python train.py --vocab_size=2048 --rope_fraction=1.0 --qk_norm=false --tie_embeddings=true --parallel_block=false --init="trunc" --init_std_o=0.0107 --init_std_down=0.00536 --grad_clip=2.0 --decay_fraction=1.0 --batch_tokens=32768 --steps=2881 --dataset="wikipedia_en"
Each number is 128 + 24 x the weight over its row's rms, rounded and kept within 0 to 255. Layers, rows and columns count from 0. Numbers have three digits each. The size before them is the row's rms in percent of the matrix's.

# layer 8 MLP gate, 384x96, rms 0.143, rows 296-339, columns 48-95
090:177143132164151108105138122121124140146152138140104147139118147145135127133138087103109162150142123134173126103131116135145096175127087196127143
100:146147147123116137108187157120123115123116110150158117138123148120119125154123185119134134153130132126084093101141139122134114126109100163117106
094:140131109098144161164136126131152123125119118077127126112092171102123104123126159131150118175128128147113124114185146153129111130102112132091144
103:087128128111123112105093147166141116108088146139148150132144178115113137124132157120105125094139104115135135114158129114143137131132160142096136
097:120163091116131162132106111128106143130161156116128121131107111102116149117097166168083070141133149146153142140103142174090139165081161101124136
099:119150109114130110146116134091087118146151107157088135146098136093129122150130135138154086121112170152147151100123143132160107103172177128139099
087:159120146151152159129144147172145081172125145153067153122176135108122144108082116092132154136123076109132132105135132149136069116136163106110120
086:130154100139186142147140097139127150122119136135152112077056128106116140099119119137171101159108154127134147087122132094111128126109109122178112
096:106126126097093143104106139118108155144124134114134105134139134138168085144128194102104143127158183139155127072123189121119129108142108112088141
103:094142117136117119097109087140155111110108105117106125148097116109124150125147147112099092122129108134156104126133109172161076133141152116144116
097:086110124111089124101155114102121169078090141160107133137126141133140083097111159104094126133114157142145141117152129090135120135103147134177108
100:154159144118117151151131148118127096104113077090137088130130112079138109101122157127134145148170103113129100110112122101134119160162165135131123
103:111122071159137090145149118150167157161132114130187120145146088151146134152110122127091139113133133133136136106159120148115115154130116134123126
100:125133103125170126110172108152119136130156157106136117153112143129127168097104130144096123154113114129128103102122167108112109136130143109140146
100:150143143092143088111167161142104143118079135105136130103167130134156110136157121131119115139184134081152125137090143113124104153147083131145113
095:102087163105161127092123098157110141139113125122101127140131101128107137123112116102108132083120148095059125138126095153118134163082111106141069
095:131116129126127150136152100138080107103101136069138134118129161093186094158140145094082127133109130120082131146104120110118100085157129092140113
105:171089158115096110152158146122130167167147153098122110098143166187138135120152128092110132132094115114128103109136118131145111115151105140177120
098:152110118146149118146120121119179142122136164102143115140143115149137126086091182102169135164147141140143159123134143088162130107117153140120136
098:122144119203145150112132115113133114210132096134151095144098117110136147107146126122098147116160144194124133144145119126100120139140126127149124
099:113149151136084118137120099120100088093127106131095127131148164079145152183118144123141122166143134099118118125146100149148165141144119196148109
098:144114151136132112120132116148139188105130089105084113118094107113149122110149095121131171125138128108158121117196157131138162133166103134144064
095:168094150086137129110103095097153165115109147111120127137107140150112112134083115141139137132148136146157094096172127108106123114162142105158138
105:133132119117118114186104159126167149162154115089093163144103097145114082123177101121131150181107098142134131132111111096161164154110120146090163
105:110105104109139146094111097166106170152145158113116126148114137114150139137124108126149091117142118135159099140075152125102147153128105112115137
099:074119097135146141119134134104099154126151122153137084167115143133087149146134116115174151180145150141140135139147141110122089090106119137106108
096:099060129151150183112167100129146129116084160141108103105091126150086122171147139118098135122132125123114126146140131143104116122109100091145151
102:148170161153111141178135116146128151129150133122110112140136162155127136116091142156125118150156128101118063152127147131146134126122152113158168
104:122109120185099164080101083152108138127113117107154147151115185122139092100157150137129090100129127140130088130077118131074103152125158132131114
105:161118130084131107132124115115170146129142146156104113098118135127169119147123150130131124127081114117125170151111066122098144123146136120156162
085:134146170146116143095099157115147130129116120137144121134092186115123164168112101133140110153140138135114152125123098134132153129148152158133173
106:150113158127123168159159135152128109143104098128106105118126093128132147147143127187106129121136124146130107130069176117117137193098103141150112
100:152125152146104128115145102114120170127086119067131122092161167068136101158089091125122148129129156124123134132111103158126140128129163134110129
106:154113118144148078132102147185088166115154108123133147117161132101103111148145103135121152149149143045073146102131080150112107143103120117131155
100:120101097168105140137132116131135158110111089154134199137155116147153096130122175097141148136118155149127091092133113095161107113123146078195128
092:152171129150140109147181169154135117169139120111147135133150137097106104124154131108114120159110143107119174154087119108146096146134130190115130
096:140116124133126114112161102147109159105125136125166113137083113091168149114147117154112136123119127118141099145097105092099071167175147126145169
097:114060097135098137122143145161119120135109094095082170158105093175170127126127105128132102142100125104128149124153153155130104116141124107121106
101:120190096134124118158167075099141104141149181134108149149127125119123131075118115120145131115135123118110148169163108141147166118123128152060126
096:119135133126159110096129107170138180096147156144152106137147118098144149124139122097162125117139133134120104108135101160138108129131057123122169
097:117108115110101091170130099111101140120090125103138134124136102144143130122080187094115113157115112137142145087175153134127137142177133117151108
100:073119147134153145151151088123100133130127128113098109140116153110109112136085129178094150137145123128137105131142132139166168109119113137140102
099:131061086135125088136130103126107159118109155169122127070137130107147145139150145170175150177108105127115158137125142185135132163140134113080207
100:134160161138145093140109127172123139166115144121104129125179109101141147154121116124129114088120122143163133142152142092168116146139141129098099
# layer 8 MLP up, 384x96, rms 0.138, rows 296-339, columns 48-95
090:124133124138124080102138075113132108073158123135141127119145159132146119117119138145128147087113133123155132145118093137120081142089126098115130
097:114107103144127135127093147126131118144159116142158130139162115103072134120141082133067163122129126162119084123156106096084098119095166119160114
095:159138117139121137128064097126118144154152161160119098148152090102112142130108120122116156109168127161152121132125133129149135142115148154114151
100:113136100138121117113133146189132111111150120137115121086116123096133145136138083122103154119192117128134129128082125123187145109150122180115106
099:107087110136127073122125165147147098130091117147129130124115145142100097122101126147069115147111123150090123090125147129113162139104148166124114
094:118135159127110114147119148088112158143123091132156137120118107132138048109081141122110140095169102123168135082159121132103137108130156144109182
093:147127133114189133130126138129117123136149136121136121105131142108141123107099121133160171122139129132113126119120101115118075093120172124132110
094:133126117113144088174140149135127149111153156143125156153152112154130131140102104165103118112114092134092174193114144098147128128102117115094112
095:160111145128135120126114127114134137140145104089141090122117126125127110093121086117109088151116158167133130121134104139168159084121146124160112
110:150101108117113176133071099173136109093115118126081170134110136149144117132137110135135153172149105124110158156145120134123136150109097160122119
097:105125136150119157129132074103142149123093119137143087085129143145164127109115081158198111103112101135123140122142146141133161126146165165152146
097:123153160085119109163159151124139089110105107158107100134091107136086143137130141131178094121142119101118147160134144141103134143087123155125109
103:157152088102157120176165178149136110131147118156145117077122118146130164162132118182158134122141153098174137142084087085120125128133127152135113
099:124161153110125113160168144105142113103127119111132157159080145085128126149165168146181084094157160129166125149136109122133138138104118132129123
102:111165113126051185138107118093169095112143121129136152128101148183102134162135102079106125146132152134120106137113110142178126131151150102113158
096:138125164145143129126092126131095149136156099130113151147122125129084107115123177118082132113147128086116152130127114093155140130095062100155090
094:160130113147166114118125111130165109116192107097136111136101095112143136141118098133146117099146112120111089111109135147120175126083140115160140
100:116158093144124081107112108146132106132131139114140100121123091125141107105156132077120104153139149139149085121097091145133187133112143102169115
101:178105147088098140160130159122104108162125129084144148120121138135141107150153164112093121121117137098099122132100132166098152141171112093115149
099:096145126152107147143117128089118144149122153108106107157124123127106075117145141163116131140110200125126100142130095080138082089094132168180142
101:074145141129160131114112188142117128147065115144121097096115116129147113088113136143102144116108114152102136143137093106161150154127167159120138
095:146114129129126103131145102074076151182083140152156169176158151135159124110119137148118124096104127115100118114108129089157129147147142133133129
099:147105193164122117127092114159150135139115094129120174133125099133113110160086119138121107097101139128116127122128118132098114107126110147147102
112:164095121122116114099106161131125140169131123098106151141124104105099105142135083168159113203118119087155118133136130154118146132104093126124085
110:114117115152117079140129159119112122076152100136121139128163129094125101128173147120119154139134125071101124095161141113166131131098120138144132
099:146164141135138110099129122160137109127123096109125104142119140146166128073140126128104121105141122093144146127141189162137102142108142080121090
102:098136164088127138125124149124149102172126097132119102133165094141129138160113163084118127131155106128079109121146150149172147081148129121125117
100:126115104142136124154146088067122184139172104120131133147133098093138158117113132083105131134125119132121085147154173107155130113102122141172144
104:149109140174114111069129118130140108094150122150163120126111164126085164107143119105150105111123106142137148114151151156150158144163174142111075
096:167133153075140119112143106137162147137124146122138114115147135144196147160150168129116119102102081105120101121138140125099110094161123124150143
087:135094142094107138144093157119160112132147176139094091135136155153100126157082156141132120110174148117121157102147141128117144140153139104167106
101:141133157145116127108108151151154145159163107101181137163130083099124117097120141099137095112098089152130136131124155125139147159173122128083098
097:155117095150104135105101124119126067075109109139120152156107150111114109151080125145100155043157093100117153144133145115157069134112119122125133
100:136093116114131127141142152112118126145155122118108149152173142154113153151104122097132153116178114090136190150122107123147112132123145078122142
106:107091090141172118105163113124080114106135055138149100135103133121148133095110145116102109149117121103139144169168141100123112149152117106159119
099:109134170116096108129144168152110137162170110155128123170151144110101146144165126090148119172130146138079118082101130127139135120118065157121130
100:115143147134140122111087150120143124133113189099109158110103146132088121142143146163146150157128138160127163122147122177110144137103093142093089
094:172126131174183115117103148131154123098146119143094192092137140158139100107164132134133143121106130111131115135143114093191133119120116130150137
101:106147159169095168063129130130120136107140161153137096161123113136139132101130140095123150150129148157165138090161169147160135111102141139094102
091:118100128155142103146110105107117129158106132136144160130148117117176163171127101101129145128093111094126132082136138108105104146150134134070160
101:139123166135132153142067101137118105161147157173120120118098150146065114162125106195118105123176142104092151164115124133142137147106125110096142
111:141149121128159159202155118070094127132093099118119096173132143117138134104128144109097174134113111129152111134131146137159150138091156153134109
105:174142181119114148127090108113157173146107090082148141179156123063107076143128125135146122093114136100133095151142142123119142114131142091115125
099:124170125134113157087116127088130099129125147119159103125159163114163159159158138177108080124138104168140118161166142107121107175143108160154129
# layer 8 MLP down (transposed), 384x96, rms 0.127, rows 296-339, columns 48-95
093:138112135170135147127101177159132113142143140060132140108125148112099139115120145174152118099102113143150106124141095117121111152144164114134117
099:134092132107172161150126162117148149180143153082131101150104109149136117122134094133138123162143123090113165142116150149141106122082091151136102
096:108105122145163099119127162142173129102132152125106150124150116128120161102107134083097155143097153103131143122121165187115121134126162103138168
103:191146122147101149114092110130148136130124146094075125129164112144127140110106151111134136135105165150097150112158141109109127069141133092134099
095:126120154104123105149129129111095139070132083111159126120145143112139122179127109157145160123138112110140098150133124154152104124083150077098111
092:109163094120118107084150112108098130109134114134113100113121191096140162156159124139140113136118155147130190123111144128155110116156171097144117
097:088150096095114143096130089119111136116138122119108147129121144122169135133165140086133154119152140144116146124156125093119140097118077122145167
090:144139083137171180105133123154127122109129176083109101140103135113136134164097123094111113085147164157143095089103144125157135129127124092163148
095:114129142143088108155100044121126154117150131127128073149113181117095095120162148133151151112091098142144139157144100163141129115132140146132138
106:069101091104133126151173156083172161160159127101095154103176112123144127128124108100137102147151130136088129129146107116134117123124096131087123
099:146199111081109117092136177109101136119143105135125154185117122115111113139112150126106149122160111097096143153153124112094112141096157113113127
098:115120132166144111096107108107105140089147101158121128087131108111111133113176098135148119066128114152141112092152101144153117155107088092141156
104:162128145137163119111172117160115125152120106138154132134147128103129100137134066113156100121144163145120112124134141104088125154116095148122119
095:138170144102122105124119132166111136131157137144116113151137156124157125129107154162142120107124110143134161108100090115150138117136145121146116
099:161083128099159154118115114100133145113097125126180094169112134079089122107105115136102083113129161111118177099146114110112123128130118119134113
098:101126131098134152157123108115106107111114098153157151110100116147115147135115129136098202135092124108137121121133107112124117131110078097086127
097:158095130149126122096116119096110117084126109097163139122133140169148128130104108206088106136104089126078146119149137123139141123118119107149148
104:178084135136120152098124141124135161162110163101117085139114142119129114107156119126106124155086101093103122118126115131097143094134106101154161
098:100115118128115085155120086121130125125130114116125136089148108124118144148145131125117149100194127166093130112077139121147132186113171141123148
101:121125164107148188132126149098101185128131111141147105085148129111077118112105130087132130195103115139117145138140131107143135120103138134113156
104:133123183123143131120166162101180121082131124133117143142129132154113146088101124063125115130121129111103170148106137085172132103173145159138136
095:157140136145135177160184160109126149099101135147149093143084154117149147164150126110129125066122156145142081163139099125121126137117115082107129
105:095106104121103146138148160133109123115103108114131155152126154102156165133124129143200111096094120165106116121174098109106127144141106101104158
110:151120132126056140110152090123140168144085123134144130137182153117115115132140094143133154146112109112164125192149071098151148127101136125148145
102:190176139148124117140138143145118108126138092117140120110129104107127125165134185157106176148160120146142113139123130113156114100115151124089117
104:145114147148151132196122101121158110113122188135127115115145114091161124126119123082142123160121113133120135156103116136124146146130138119142143
105:140133141117115118154142150102158087146086130091130153098108137139158127120098150127133126151130103069150136152115153145176180170100173138162138
097:159122131108129122129135127057130076084126124143142115145113138146124112145153140118138160124121175142141109164078128104086142112128154158155133
103:107118117137141134150177111162098131165117105130183159107169151184130109173132117128113134105129143117155113147122142111154055121105109135153136
095:109123130120118152142162152148130122112113085153111122139138125153122096131113159139088153137149147127129140096116125158154132104102132123156088
089:141125110131118146115092139133137102145083140103114113123117116130164127137156120151131139116166122117103116145146143130164151095127135151151136
094:111113123127142102141135098103099117104136130118120140137148129149105097148144147049129108096113179135121145118133139094159120127111116076137116
102:174114140126142154135127127097105094103108088118123155121138169055133139126149130145166128110160139131086125130157131143143130084156154140140167
101:131128086104143174184095158125092139124150097080174126120143183152134158126137108119101164139139132141121100133138154141136114161127105145099106
100:113153174151111140117147111117121133131123167131139148089075100147166100103102117133156126055111148123105120124121078141157097142085098153133120
098:130140166113118143098137134135139128131183133080132135118115074114104124120150113102140109142123110121074120101152137154145149115148125096124130
095:165095174184126151131131150153155160122142158073107116136133095128139159128117135111118089155134119143167144136109088134129091094121140137127120
092:112147162136125093158122093168107174106131152136130113134102128129159122156137071149098152111098131180114145097149081123168125169104149123138137
099:141142166166124148107105066088160165133151131172122169109055095160098144114115140111094109147131136120131120130126126101134123109138117111129118
095:127105117131151115127121139165089179119144174153130128113098137088120140160135104136129126120118121146176049121132128139158135132085085108142133
094:143140087160091109134137092116174120136134138094151150108092095131149121145125138096094133099117115110130123135133118118121117140151168103133158
105:128111102082095142119163118075173104077104127130104143149149120131201116130082120162125164119102119145130112125129121108124124122175152137107154
100:146147085137098130119092116100151133128091116109124137130069141137107146166111120081118071138125149127162144118166127115134106091102157113109189
094:106147168114108103134097109105134094163159116147125152109140136134084090095135116172108092129125140130125133132216150122114096144123139138144085